Part of a small language model's weights.
Size: width 192, 4 heads of 32, MLP 512 SwiGLU, vocabulary 8192, 6.3M parameters.
Training: a variant of SOAP for these matrices, 110M tokens, 3511 steps.
Each number is 500 + 25 x the weight over its row's rms, rounded and kept within 0 to 999. Layers, rows and columns count from 0. Numbers have three digits each. The size before them is the row's rms in percent of the matrix's.

# k: layer 2 attention key, 128x192, rms 0.148, rows 77-113, columns 96-191
# q: layer 2 attention query, 128x192, rms 0.142, rows 78-114, columns 96-191
# v: layer 2 attention value, 128x192, rms 0.141, rows 64-95, columns 96-191
# o: layer 2 attention output (transposed), 128x192, rms 0.153, rows 64-95, columns 96-191
k77 078:519492495522533492492490505504502504483467494557485455483471436449471491531502508474474459444490485459523467496497521505539538500554508478506536516484476512521506469513491485506442460511499514548508486504468481520492510467498530492532486500521501473495483495518457506525535491484545520502
q78 082:513504509527493467484466472495483489517511534501481528541505508540501514529461475543528467448494486554523508487499499557515493481474494454490465528479510522489469463571549456495516476488474517495517514503486493530474472482503526497448468507538527526511463452487482539494522531451466503464
k78 084:489479495448479528506486512512521492530501486515476462476538483500517462486529506497468505527507487492510502553500514460500534505478492521563471484522539443493498514503442507504501525494524502507525498515526528491502546517460516531563472503449484522471483549508485489493494493511518500461
q79 088:499549506549489511493474494514491488519506486523462547477514520549452458502499497535481483484521508479494446494542520519480487452507505523523552488465494526457496519514511509524484507482576516523495504498465493539487491488470508461503500524498503529537455491475491519521497501459483490509
k79 096:515528535453487545475495517521464545493502510463544498506507503482532485489485518514465520511499495516514548556480485509517500530497493523489482448509493457485554515473513525477501505484530460529506526545516494501497487515485528555488466486473510426483493538515527512489493492508469499491
q80 089:502517529470527529504520521511497525535500512459520494525494506481523499460512501490502552512499464487553486540467474489512494493507491499521509495543482500500491545437499518454513506545513457515486534506527529487488538524474476541508470481465517494502504534535495502517523486513481480513
k80 132:494526525437506528487478530487503556519520520493471501541534476487502474474457506509486518529449465496505481548473489523491499515455484494467464463552499476495496535496476519488482520493504499501525469498568498452515490536486513538519449477486518472517476589509505509514487486496487507512
q81 080:475465524500495551497510519494472520524511476527485489522503466469579467480509519533551526503460497502514477514453484483501469521484481485487461492514507511509510522469501519504474489531497471492505491492518530480512518535461501566520450486493484479478502535525546496551500471520496492545
k81 089:524514502433499542520503458524511524523524526505496459521525494511462491470497506507497530540457482503505488534492493514477517513490480490521443492561476503488482540515484490485477538512511476479496504504528501465479504512472483502513448508449547465463498552485517477513494491518486500464
q82 063:491470454530498472530513502477507489494445475528496476500542568514516526469480483478543481492530527520570537500468497480487472455485475529555503481490492500500505487521480469491492471478536518461466523469500504541474484491494494496526503494507476522507540463474502525494501506499528451474
k82 073:532537464498502492491484499488550487553522498526504459497492503521553483475520457495508503525505476489455480466540507495476521540482487449548500489493511474505523531516515488523500479497484471483481503535496490485475492499502465507502501480479545481476468472480512505517493492520461507491
q83 075:522489473478573515490469521509504509478496492460509511530522466475485490458501508516467496499503483496459490501510517517475512498499463477510452484536529537475546509499511538458513503498488489495505494538520507505492512512496485523535450518459500532478478535511527536504482463513504481555
k83 086:467486552452478516493519496512551526497430510519507497495488486504499506516452504523497482499478455516451498535449459486484498531481493567558506507527445506536510505502478509493516549494498426498512488520542540491501522511487500528503483482513514510505520561434506503495516506497459504480
q84 075:520479511468507482463495482481490514464426525490448537489492504503449492508500521500504546489519479514503541511495509470480497477467497525507472496515490442486532469502511527497499519512496477485505487469511551477490525525471484498562492498535549517486481528486516529505489482511446515498
k84 081:517495536468470507515514489502511495502529480451536510523477479494492487511501496504454492517488475516441468533497501511515508565487502506506473494511463479497504564565483517486508530469535524471473487500499449459570493504449545525517471457435493453482492529492498513483490480479502521491
q85 080:529536489472509496533500495490495480506527502561520535530497495490524516502522497508524501533500477501509503479434478524486528478469486481485459470496493503515513508467472500485475480485455516491520516504517490484505507498436522520506462472479530480537553538503495481498518479465479468516
k85 076:512507477521501477490493464504492518463460462472510524512523568572467510500513469484496521566484443531453492524460445502494473491533514481559539515502472462492505558476531472520506554539527462474490469515506497448502535485508514477504474482477480497498464506505481520522522525490494521479
q86 076:500548536500536525548472492490490510519458499501530516498506505509470487517494524479501493549493492496480466525519528517463478537469495518497474482511491425447485541493535503479497511476503480481525520519497516556497493474493504528503487488493504479483525531526493486476490502558527552521
k86 089:492519520454512544476500490500507588467524493485504490515487480511505490533487455471521512491435454511508511519464501509514502549456469509497512514524466499543500501482469495506466462479514479503502479473524503498470493520434495523508479498489453461463452538497516504508472474511491496505
q87 072:494523471521500518519516559492479480483489495552503507464508496523508464521480502532513468476511502484426482471528538493519535486543534507509483437465510504497525494513487501512489487497498529499507512492492507529523479503499487473502504536537481506507476478525479486501556525508510502488
k87 104:546488484566476497498464495494510499473500466514487505470498538512499458511512494494506501492552548503504510462504508515508475483516564487500546519462531508514490479529535509493523479517458548514485507489447476549496506497548489478471545525505490521505517429506465476533486525479484523489
q88 089:515490496535488489456510439514486472486495512497534551505496513524458505522522513500509466458508502483517493484538486507527478472493518523523571504472489520475538486506514482522525506514490544474497476516458520474509480471506514464509533525511521506523504490533482475504466494527521527474
k88 072:453510481539483491507483540502463505496493504554500465522542494495508483523497444489502521497475492453479483528523502528530503508521507507485514473474493509502533522489509484483486494534458553508508473552516453476527526504579481476497510503497496499525521502500473523463464517484508536569
q89 116:513513524465518556479516515518533530510501479449475509562527493495510501494459499477492534509482482459541474528459462488517503506476480477505492490545494537482467540477492528463524487499488452492518528518521508486514537544471511558505487490493539483482510527533503512514499476512502494513
k89 181:509475474573476448511483493497482443475480490520498498464489507499487517532511484486509474466530540499517503454534515494519485463501526492528533507435533505486510451496522485521502478509494528508492511507442497537482499471533495454497558519508483526489518417514479505475518539500528498507
q90 081:539523487486523506477477547470511533507509495468484455539462499439526470487509539486519510526508479489520512525501511508461478436501494561460537474492478495486508537487508469490528483455502483511521520503481501515505502533484503504523459501485518466495505518539535497509516459499492470544
k90 081:426471473535492489459515456490469488471517505536482526457487545524497482542490470501476539493504530451469516483538494515495492544542505488466482503475572482512479490469547510523494468519466493500501517503495518484501498525502503471481549510493535533506507459492490522500494530529511482513
q91 078:528465487487506497470512509498523466507509534468460459551521491527508457486524499527498519496500489507511472494516443503512508502523509515461503493502491462585511529498514479492476501518501536500515523535522443500510511483476499483470470532522492483500500496545495483545469508489479474502
k91 076:507498492465475511526525516516485536474492467493562511485515506488506531494485524493527507501482515498560535500511505480462497558542484527516467492499510490531544465496524475523524520504525516502475455465510547495490507517456537506522516510515463516549517495471537547488519447533487476483
q92 081:517530511515495530512517454462526483486522488479545493516541539474488488459512507476524484446525515505522492476510491512509532487499517502526527500503493508511514520498444541469500470513500493485505514442493470494465491467497517478491490523514514457518536478446512516531516509513479466492
k92 080:496519492463523426511463504488472499509500521546529491515511487557509533521464501520492521532427467481501572510504513509489491476516495522485517481526512513523523472529505487545503521522446538500488508546475533534489483491511508545465484471442506525518490503524517504496459492470487514512
q93 082:474511525508496502523491496550497486493474523494510506506501520496516523514499522491488493473529534492503458513477487471475484498464489528523481502471506457459486500533490516506481526474508567518493505502535527489469499527505462491491490493506477449485461498516494487462539530496480548519
k93 079:491494505497472460494512532455475483499510453465483535505526456498487442489487477553499475477500500479509519518498504500519546541540516497546500526528445468508487504516495488479520464496533455477496503516485501515477471505481495530529506473524496494485491508467540496506463513492522488538
q94 097:515481493539456493457483531456537486506512465522497535469506520511465523540493513496492481495515498504540506484500536499526539492502512497485517474473528518511480461545497484498507492507487506457493498519461483532470503484534505496444539500544497474515540476518481460488533532488523486549
k94 131:487514504449509516525479503519479550484473522485478505533511494489515465502461508496486504549427449510494475530464474500495461519474474482498456492538484502465482506487492524510499543513516465489517488493559517457541497522465494516507458480461520450481472556499504538518491485489472486470
q95 078:482497528479510515466500514481521539493511479496487498539466516539491477523496495558490516511457496457512451492495483444505513497501468478482474450504562492503483549470475516497487500513489516517514528463506524490466507503462470529522458486469536494504507522501507533496515537531471488492
k95 081:523505510516522505509489527482481484493529488443512525492476548523493465518493510489538513506510545477530504493506508508517535456533505531485550548454486498502502459526527445523566510497455479471509483513454451500497511478521481462471543499502479497503472443461493470479497497488499502512
v64 101:540508514478475500501486522543559496500509477478511498491471493461511524455480484559487499460506527472510493486509493483478476523463515517514506499542502543525457516519528524504486501509466467465511497467508480526507512480462502526446505491553494530526532497453487543467471533441543479465
o64 094:498542487512486523492529522502483552512497516509502507506502496497526473461500519490497465493452441480503502489486469508495465515532476546516467502496490516530500505507521497495486511478451471492498456477502531521511532476474460497539496474513484511480517517507466485461502490525532515450
v65 103:487475515497505470496542470506479479500512539482499523507513511513516509524475484518502506494497531483478482532511532495491509534511523570528514461517467488505509509511498496463533534478471451488532504521507525470481468549496490523542477530525543537529494478496542487502497533462507424491
o65 097:493520497481515479474522511508518521542499541502556509484513487499478508527492492524488524525475483478515509543528436496545511537456506535522510474513473488465517541499522480498536529509506482527483516518504538530522519535499474507514588517487517461484497504487495482524474551526506503500
v66 102:510479496494548480516474474493488508520500478454498511516481519535485472512524474491524494476507533457439525534509490486493509500518520466515504456504497488543510526501508487456495472498514480517467504553449522501511520542465492515517494492475493515488545514536540507471502534522485512492
o66 096:542500489521530515435490512506465486560470509512499503505479505473503508486484492476472507504528519469514536482538467476485468475515511476478474499509510491476526493538430480492526478488517503502519535544506487473496508504513493498488498493465514454494478462512503473473512526505495492487
v67 103:525472492531481507475495531546475525504507553539506504479434501463529491520437486504511537497508502516520521513514491543540444485504481506508499499477499522478506512490502491468507497498518515441490461528527495497558570499522507486479502512491533474462457515475516474492477502482507507499
o67 096:500426518520463496477531542448463496500529488510486492505490470484542483498459492519534487483486479500497484507524500535499495515479526483495488501523549519516505484520507529487483508506515490480511513472490498532491519535520497499479522507495451510469467473465515529552548493468509501521
v68 104:506509522495556490456536518528509481509499484501520508486467508498506515507502505446517514477554498480491504498547489543508503503514514494446476511488497486511451511480524520462495499469526460443511484549491469474495501525535500514504505441514515492500501507506567498532505498510559520523
o68 099:495547522500507511466518532477418468514512517500435571541464488482535479472494482488488487515482445503486494457488457523503503503490494482496539516459519516519492514489510477490541501512484506490512545525496532528496489515512520510485485512492488499494507505529480499533481513487531522478
v69 105:500514482480523497455500507508486532505511561504520473552467507475504484537519489484528472509469454488518512500513498487478484509519493479430516481474486502523509459514519459487478510488488527513531477465482458481464480522487539507507512490496476505492491502472524550575471528555522509525
o69 098:477475494486523512491497524502456459503508522514514495501473475474513489544495512543499482566520504557501476508461518467488501491471528524482474504508495533495545417514498460515521515490502460496519501533505523533515463511456517447527469489504521525511500507479549495530482519499521494507
v70 115:455565479505490476499505474494529503469492508498538486517495500493501530486533547510471514500516544456488516479488483440546438479520530439515497491492526487553471491473538490500563505498520521528502506516523535532458540480469436505508515527500459499479535486547489509530514476483496517482
o70 105:501503489515512520520480504513514541443516480539476498489495488485431478463531511525484513478482561512531518538529470440475456492540478511486539465469480479503514518480506479500496503502545473520487505474538492491490513538481468525550498449494501546494532498500495476527475471519470574497
v71 120:556494508510525458495487519501526491477447517526466522503540480469492468533457411474495497510499467508486506491486505528484517548460501566541539472487503505521473467486515513464462524496474471467517528501478520476506515513487484503551520523504515503533526496458549488485465503493502510492
o71 106:525557521544468443446459546491499493509471501532452517493512488515448443526478483487456480515516494481490472496512510508489507510489510502487517500508468520530502494499546462457475481537490503484534512506479482525511490476518510513474514468445540527496492497471494529526519509507457490493
v72 116:516522505509495519531483509465470507506477437497511487508484455470522492509511547489519558521500514522492510482481459516496484510532526515506478515488508504453536478524480436529504501486500481497493491468474482549473463507481473505551535518499479469497520492464499528512467501508469549517
o72 100:526523474502477504478453489483513499446512488516487492520538474484536549525444534506550522519489536498483534454509507478547486523493541471485510487486502491518504501513519484538514448430476496519496528451487452502493480520513487484510492517470500501473527504489481532498494473480488487489
v73 114:561461501497499520479483502490484501520476484468489493523473510513466516514463520453502555461517508513500507484503477514469521516535514496475509507490508510543466457515485470532469487477513440487502508478485474516490511491485489479481490506508505475521487496499474476492479503496493493519
o73 101:525472508514484464489501481532495470454474548494498510527527509492524492501457540487481516507533530484497490502517502473520505526438509507497502479474538496508498528501494507568500464544485435477443522524463473508515464481477498537508497492503536512521526491537470471483497523485479487490
v74 116:446518508525496512483484490519454503519496546498526470482525527545535524505518513530538482491506521529524501519466500485546471518478534485488502516489516508474480470494483500502460473531489478473463501514493528505526503507500474482457494554477498460571492473548510520528519467482488481492
o74 106:487510494522523510499490509481470505491467488497561472493507481500486497456495505497479505463526548450509476478511514534539504466525473512527513490549538530536511504520504540544493463535573474498524521488458503485530537514556464500506468545450504475502486492512508480505505521543524547502
v75 120:516513498527483515497521481518483492505523523518487552523492492512492533516505522486523536488497491533526475479506530494509529468507515487461450532493495532523478529541485475474489520462458488543462580470480497490539506493522509489471500531535503503508524489498507501507490498483526526481
o75 104:472496485478470454503486503503485494484510504459489498540512499463490515519483533491502525506472487462539491450490512495479482467475464496501443491490473530479545540498508514446472500492506495491458511476468524531491512553486470487481489489551549532517533490525499536509545537496524486513
v76 108:491515476489492514514513521494508486505510532510506504508499473494465562492502488531482520514464487509532523474535474511514468522468470473507506469492516496514521467465490526452524514536550516504510466551515571488496475504511440512570503486487515500500527518454506481452515496543490465478
o76 098:521516490458458562534475518510511499482510469534469478498486473489461469530522489500474525520500448499490493557504539506482510484554516521530518503509489510493507480499476521508487524498535498495478477498490558474518454505488505505515527493467515549500511516451475507504491525484482479419
v77 111:454486509482499494480506477537483506441510486493481527514533509520501467505492486438530470463498495488446509510481480564503479529485476527525513428471535548458493519496500477481578506467515474474484490533514456487496484538488498507501518481497504511506521495495487530423552503490522503509
o77 098:496517526490533476470490519526434503469510480497494477524498501498482467535499497478519490512524488575513463562500500539506507461512467512509513485506523465481483543536504503515523494534506520522521500508510452512460519500471518483519523518485515470504536470536476516518499524446527526491
v78 114:511524480508480515494499480467502537475498480516439520509524502498513521490503538500485520490548479498508501524513490497478457468512509430534479531518519508510477459494493511495493467529504487542538491532510524539481501517518523506510508543509462507533467491501480534459475499474509508519
o78 103:504483501528510485490504474499547502450478474536470497526518468498483473491468445473506521531471516526495474514499468544478493466466507485473466516503514445528516491470484571492535502524493546529544505519481494477511483487458494503539502538500507505468514456506517509473445489558473461509
v79 102:561510504476522491440511489527523487488494466510481486533513539490522512463476462538559490472501512512494519477519560500522526502500488442530499462514474511476463506497508489461539517462525453467488520462521472473477525489444477500519513513512508484504490475463468490495547541473516501470
o79 095:495513502515477461487508537550464497506469500470526543500511537478505516506507504497539528507507481482503497522505500501563472511537511562552490513517498508500514523461497547500518478504485519519489489464522527475527491499503506484499495484490524458515467472493477485503510538439503472513
v80 089:508489473505480477498540429520479513514523521496503491558516531513483528527461527503507469469499487485480527511511474507504511501525506481521489490511502520503488507500518480505497492512490520506457496476471572488480506512497553528478523516505531513507501476549485499511460494458480508532
o80 086:487511497508475530508495501498502577519467492492514478580491457534513439491499504471491473535526484488504523442492471468481513509517498488512466483501532522495506509508489499546487497483528547546514477535536473507491514496488491469485518482515473534472521490490523479472523465505505490525
v81 098:504502509508464512409498516493462513457483447495477493496498486484538487481513510519438517483475485546514524486496497455510492496518503505551468475502506494492459491501505447483521483492531531534506526473494526526531475518480496505518506503471502473429464493469477487494468503517454502506
o81 092:484457505490472473522446480531520508448521519530556531504541524508487512492477521494523505522432493453496482512495518487481469511532514491531457494472501526495542488511438491479514522473551535534484494494519476472543472514517486469509531484507516471534489444482524487494461495494504480464
v82 117:522496550496469495489524546488516503490527448518478474497540517514478493493502514514496508502504512510486518468469506485536525489499495485432474476505473515488492472487467523486512448515532470531469519495505470467534497483513484536508501543516489519561506502506482467471507477496509522507
o82 104:494519512505494500494502487514460464505482482508515528515516537513513514505496483481548525533430512521521500500470501491564504502489514490459468481522471475493464498491484519516499478445540475477487493539486494485509538520502523528502484477527505469576456500472509487506546492503486483528
v83 104:521498502507504475508533500556541480508445477510483471450507518526500510486513501473517493416488509489493528514496500457534551510522522461533489487510502480485504515525512508500465513482474534511499491487495457512504467527517460499509494523454536514496499500482508513483501533544529505454
o83 096:481501519486487539480510510520460475434485519500521458429491544487510486500498536495508500496542472527544503460494468476484510504531538481493496551521439472525531504515522472511477491486512526502501475495554481454507504557483451510478491520447475465506523537488484484498505501536566500503
v84 114:534528510506522485541461480501501497502564438512514467461466483445490476493480522476532518486497472515500503483501514488477495507528503473457461504498496515490474486536524499549497494482509493531478483488483504500546502493515491478504530481494502513468506503495501501547520494528462529478
o84 099:529479496508489501512495516499506503465561531491536491504519527462517514517480524522536500507517506478510485453464498526489443541517470505461482517472519505502502470508520519489496543480518465540529530476522552515509529493508495495520487507499515517510467511555501482513507511452534498514
v85 105:558529478486515507467515535528518491469527495473466535468518466501501487485494471503477505493494478483564537515503498493514509514477501492528488453516514491509480471536528521485498480458499495502493497526509537478467531505512524478508506492518526511511501494541501497506490497497476526452
o85 096:506503516525492524439547477483507494515503459482514501470500470496548463473516500490488511493485474501515517523524523495477484552520499491521476521538522482478498488522497480514485499508513532478476495508528503502507525509531475520504506483539500513479521478506519522496523524499466537488
v86 101:483486413488497487503529462501481524524476513466522463501517494552473496533459496527421481482544442505528518467507503474484517526474458501482480530516492492541540497520472483514467469523498513499520458512502525517532496514468507501485549515472517502452507505498496470532542519523490551478
o86 099:493433479473501535483519485484495468526489533507541540508475550529500509497533510501475504495489469512526534489497476504482503517525482498476527512557494475525521482487463519582497534443476514507491484491539469511513510504492527482485500503502548517478515496463482519503505507468466493487
v87 113:495544502500486533511533487491490487540483466528505503519515482473531458461486493435460523520502523481517521485499516511455518471520479467548548508533537460485568502482507484514507488479505481483517476487497519523465487521500527523511500479507483533484518493533523449496431548532534529495
o87 105:509495511536518497462479476521514505509470490455498489475497467450458523520539499527520547543460491510483542495521524493514497513535512507533507465517526466479472484470524536497473491493471510492491448495516489494447533529532529489498471504516507541476493561495491497462463507493491531515
v88 112:501510522497507519490526474494506516503488488467512523492499489515503481549477498483556525528513522526485484534446539491504490519514476508499513533510469547459562523507502455484502450513522489521472525505504444503557481487556502538492512494472455494500521512521508518499463506489532494509
o88 103:481531503525537498534471525500512501526535531483491488527512489518485535483452489490509490515449504517536530491482518479461516515505513531520497513515516519495483533468464542532487502485499502504486459518502403515500521484497496527452495484493507490490480536550504508524531493470556497524
v89 116:455537494495488519480516531532508505509469464491518522503505473476555498526493493456498520453527495521491462539488480518498508512528478497536503482507498460480458497495511475453469469519456504475501505511517512527545501513502543484510493472501478460497505490469458485486521485514474491508
o89 102:532492507512494479520514514483509439517460485485554508523481466518553500479462504512528486523493493500481471540519489470475484501551480476509473522462456546506507521488544491491508481534486545465511486477492441468527496496498533484529503535518504441511483499519511499493494494433527537505
v90 106:531492506502468501491535511509471497519511474494540465503439474499528488477506511513538504503498473490471504516516512440478478537489480531473497476497514479500521473516500497512471502491427485512522511475492486494479423465552432480494536529515514529483498515476525469509478504510511511427
o90 097:496506483496484478533539548468528506469494487541503471481477479462520547500535544483537483539498455496482528492501503499472489512517473507496495474507511485494504483496526489496465442486479486498489502501489476500502547503496464501510513454464511535555533459510537472478481513497509499497
v91 102:460496509495527487484426447486512523502485512475487526530552504520492485477493514494483500523513513524490524502519503489544438519494487519477552550499517532515543456485509527465476459518516464521505520511529481500439512499467522496521491513493501483494528493511541551532516488539483499501
o91 096:508513474536521466522476544474527504502518450459451524528485546508548483460449471479455569471514511546479502514514504542527464510489505501514503482506503485495528472504492502498494472462504512525499469514535486501505479522503546501526498495505531512475464498490504456515504446552485510480
v92 105:511504537486507475517490507556517480493493558536480476506475489534512524501508539484519493486524495481520515512503484490516514506523542507477511554491470527478502446526497461482442489502475496523512554486510504495507462480484538509492529495485482502508487498490449505477492495466493554492
o92 097:514507566487496506495518487473525439504514520511490486533517516512541487501487519491543521488517537481517514504483466465489487492482479485516457501500472492519510493504544516547503506517527471493483493485503489520482517446464542481490507463458467483508514451529458510490513494505513541441
v93 118:445449500513484510507459465538455484510516486473504469468520488458525523482503471483518537516474509520512492470516500514459496506492443505499500501506504448481486517481503520492493499492514485484557451532500508517520470474489526464511493461520497482503511486464474493535503508464477507501
o93 106:494479491494508466509494439499539500469568549467516488474510479535526497521521502507507504496526481491507521473591494481449476538557510497487541504538477498517511517537488499478511465487512509505494513482509539489494496477476537473522454515552498524503533509491523473492471518479500542491
v94 113:484527515487487508529523536532481489471471528511504487498488514487501519515486481528501496502492501492514533490467521509484527532513518537503499493503460516498510501505487491476498511505506525493454413534522451504528500501508471498505482420522476502495503514537485514552542518497496467469
o94 099:526485493477512524544507532496461486490508502479488487500476507507487542484498502530485503530520489572517537504448500520532519489511516519507520502518495515507477518517522450480482490555534505480430533518516513512506539508483472500538509519498488482488472541536500519519548481484489452504
v95 113:486504499486505532497499515464440503505499495504510464500534458500496484488513501498492528520470515494491518499501492474493550530490516495489515484525493545501514491468539531460537503461545489510506500509478471483515477535505498507472515488514570555455525519487546559489482466583518453549
o95 102:468521480487508477474494494449480470479546529478490508500510518529487530492516494551499524530517506515489501569521477540500529510482537479483496471453514444497484495524480505497464481414486522480525519474507529479527500512519478523479473499491493498509498489458528490490514473517511418508
q96 073:483465487514511501525501520477514488525544493510488527499504467516486504507489462510451504522480553521497521508502531515493487496508516516542502517485510449496507460517554475484492505501467457440501518494494514485502484508518512463496489481531484484469529506447507517508465508469518466510
k96 068:491530492483456482498484516471466507483513525486484483533493524469511474500525492489540481462457445469518468509503507533464509522477472512472481504498504498463478507524490530478493520524504552528547463489525536523511510475483545509491459532448508481494488499555497515524473499483537510455
q97 087:525531506499510528528480505478492453510504492491545479478486500508494525446477529472535504462512486532483487488464466510520531544521494510462487526534523500493496526488488495501490513529472516534483490495510503540498524512483494507515491511490471512572506518498474493470502475496521528518
k97 082:468495476522569487462520502553521506446525514503525506480510508502475518498480535531449505501494514489516501498506520476443497485518474537511504474492466457530496485500495490508494559508528465475495531503495505476458498489537504509491523512523505517478491496513563472519515482546471491498
q98 087:463488496485462494468488490489517508508546472464455510487495513552482545528519502530472508518482506477481531501523524474525543490489520461550524502478500534526450500529488519516505483482517503556509499465533497489503486486512463500470528496508448504496476478445479498481509493486487526494
k98 084:481526483512502450484506462498491463486469505493508508485446485478496506467517514482524492459563502488488530515546541521498504491495484499479530533471494529526526454496503463513491495463527505472483495529429500535507462462536496468526551507507529534447490477491501501467509503532485514543
q99 091:483518519517549491527457484497476466520511488514495513488474510538496494435506508469525514457548483512533484516483477515518511497534501512501486529512539504465521520509453506500470491474489485536444521485465486524480520460495487497472482527465489519502501487509473503480535475491489487511
k99 079:499513519514474484525466507522503498486491492508504481510490473509472515522463490497488498542489531521495518505493485504490483502470514486480514513526479457507511484508528538501536534454511494511547520495521541450476476498506517480503518487557552481537460515491533471563431510507495502480
q100 089:507474496476464494529490478490515498457534496504506482503551494489475503516527514516412527539499524505476533488522502447496496494489479504515527530512523474522515486495516500465499478472511529533593485512538506496549498465484512493512530470507468504481471491490479470527508538523450489493
k100 085:500491516535548563512459485510495525514516501493512532513480515499535490502546475538547495463491496465514472457485549485514482492519498506478485518544494529500450506472467515492522496479515489523495516489502520537480530533469483512483487497472512501518512482472500466545447484527531481512
q101 078:518489511511481508499539482514506486525462450503504487469537502547516495499502418519546526486508456493505525478502539487553536492484514490524558512493534482501521535493439530513504566521495513523468473526474464515508519497527549519516480491512506493521485502499504521490528464535522523484
k101 102:515505467543467490519476490474498478469520496494509569543490490502497506495505500497493470495513512475474552488498518501494475472538463499511531507483513509457488470484529494507501460489485511472511495539497510519529508476545509456491567513513503487492516455475424505536510500520500528478
q102 094:494484512504508550533502550536499497474501516544524494513494547501518520554505542547535461497516516528474518453539463498463483510506483543456494485492474525490487499525492480528486536484527541463498484522494475535511497476484506504495493490531498517554541487534550535469543513516487499529
k102 113:510489483535489440479497487438441513469474515534514519503511532497507517574508481484490461489531487516520498478499504516481470491521538515505478475476523514465494475507527491478523473489487513494495476520458506535497476494519513464486547505480496492487465500527429529536495521522541493492
q103 089:480491491457492495600504513484487509519524490480519473495515449502486488497487499492485505495536485506449530513510507463437518470490496520511493517517456447486493495505523483436484517491546507538512456512490491483549488507546488469507482475487493518470455535476478500450496492457496517523
k103 119:495504536444491531506508495517518537535513492542516506490509510509491500503519520543491517512484499457529482511503518481513494495515456534465447489549467491503505497486464530514527491466488456537518483522506479511504467478420480544509458517472472476455527519487506506493538464528492526505
q104 088:512532481550501487495489485516482504481520529511497496449465525504519501525515496516506505510511520513504513499505518495508494467527532449510512513472545485488506455523497498510487486454492490498496510474466500527524456497540502460510553519545478525519503459523460519509501540486526493466
k104 145:478494526429517514498498511500509555522496504481538472514503480496481517488471528508470537490489471531477505524472491493488523485495470511474465500541483481543516532511491519486533542505516470504530507489551491467510497508498488542498453481516510489491532562486563491487480433499470499506
q105 099:471531498500471466539473509499515508471530510513481531504524484488504528499479474521502511514480468486534504501493509475545532549477529497493468508496501464427479497555492435513482532484491518483496515471497512533494510481538492437527498484483466501513501491470507540486454510540512515460
k105 095:524492514494516509482440513466496446509549562464486474489513539471531504538491509496495531498478500496481500493507454477503513435485486492473508506498464479478490510505487479517545500510454467521501456469511498491498521489476488521473501533482481483493504482495474478484531509490539512487
q106 095:443498498522505480438510503491498518492498483524527487548527537531483484527510509483444532521489478521490513531457499503494458479474486504466483524516490488479485525488483518508591502522532454492474532460506486493521505481517521521478488507490482495471483503461484494525510466517512520487
k106 097:508535483452481468558527526486485487460498523524490565462509478504496472510515479492520501470495499446531527499540500511521581507470462518502528504484519506519503479547523487520480461449463531483525509497498515521488527454500476504522487459552464477526495493526463493480485505514532542489
q107 087:510490479488509503494467511465540509479560472500507459482501509523502492493521517493450568508468485524510539517494505495531495496533503474504468494466503491523546469534506508531528495491486441492521486467518498506522462480496462489461495506468460552507467501504516521479514518527496511510
k107 092:509485498507514464479494468546477483492518471500537560490483503486453490511540506475483493482519503477516483452487532499483517529484488499507503498505542526518498518491520461492525462499541507516523477496503466512493525471510476494528540512483510516544492441468447518491515513534504517510
q108 098:536490503489492468497514487551513502492520456467527475510504525489492527510538518490488489521465479531479512473482473484499491549490488502542507433528488483510542522485472467499521495487505559531501492505523532534507478505476476510538513515532516523528487524472483477507492507551498530491
k108 101:519542480535509490454476448497472513502496485542553493470476526515510479511495466495505492457563458450490531500528509528484502488523497490465481521449492487474457466511517463493515527480512489466495485428497548504556480483520485449504527511511465478527523488479469536489486520502462504473
q109 101:534493480514534476521506472509508475519500539493557518542513500533468500483509520480492473482523497485497487546541510491487515480424480529496468512501512503544500539489479499488498543500470483546476483499505480489497488496515520505528505500461539574499485502513541531469466505435503511511
k109 101:466514508502474512479508511551474491450462474493516491491512487494534517488497470551513546493496515504454521444495491502517484521525493503510546475488497523492515483484484482485530434473480490466509516501502504535427536486497514504459525542511477493525495480478496502498505496488487502456
q110 093:489472516502487490534502516520475465528472506502517527537499520532493520488505521500535459475469508492488481463527509522544488500494494487491526462504501509488477525513487481529470483515443540467487530521508462446513503534509515486491490500517458464545472489499490512456558528486555522497
k110 091:501501512501511513503516485512479522558541478496526502504508503533535466495518464494556510514509516508506493501483483500463495535469495530493517497542529463510492496523505517503507492467536457504507422498488540569488492528483556525491482495517500528477537519469531511532481503491430479480
q111 096:492532500480538491520497508501512488527595497502471483538515498484510475504482524465520510527504503535521470525481487477503461528459533438500485525465554520495497508489506492512480471490536547530469466470489509525514499472547546486528528514493484473533493519472508496476503496487484529516
k111 093:544497502491518484493503471493522523488504521479526497506531508473508544504538500533480500491500501495497476506525536471481490544492528522508510511507469464528501449459495476567460525470510513477520522490473512516457411521507475537505472514503522480503491481493508503486488517526532490483
q112 099:450468500492453503526534492497513500479487496495473534514530469530516494533521482535456518538470509462488511509497540495519481489451506498508519514500488464485486497515505483484518475434521494516534504501505537457519503523526491488488484495521441499456462493474500496540503499496482542477
k112 075:497459490508455473506496524513490493481467468489497484484477482465512500526503501467557475492515469468508451502525545571504476513500513516506516490478528514450522512500490481517502462472472553463497489505481481550473501492490498506464519514502492486495491494492447514515520527534541492505
q113 084:501514506504519491509477530472477510546502477532492518498494520492495490476492488470568479489524469532552456520475509535532508501497526481496487502518495515464507508474511496522487516538470531439471513479488487477518511525510521487523478519479517454542504501506468519483484475484529456529
k113 072:485506496461486482529466497483484506495542503546497475502480496511533520455535493468483494521494513521484477530471503520491544521477472524530487538509500465495520466518504489493488537507504452549510491470517501470504503475481475495508472494480480536471476508532536513525495539478475518498
q114 087:539503490515520512453470516456490522504456488484477536515551445459484451548506556461465529530478491502494475488477505501528480524492482451482506451506496497497498545463495500474522462503493520507523488533503509453503551542479503498503492495504493500494494504497494491489479497477513509472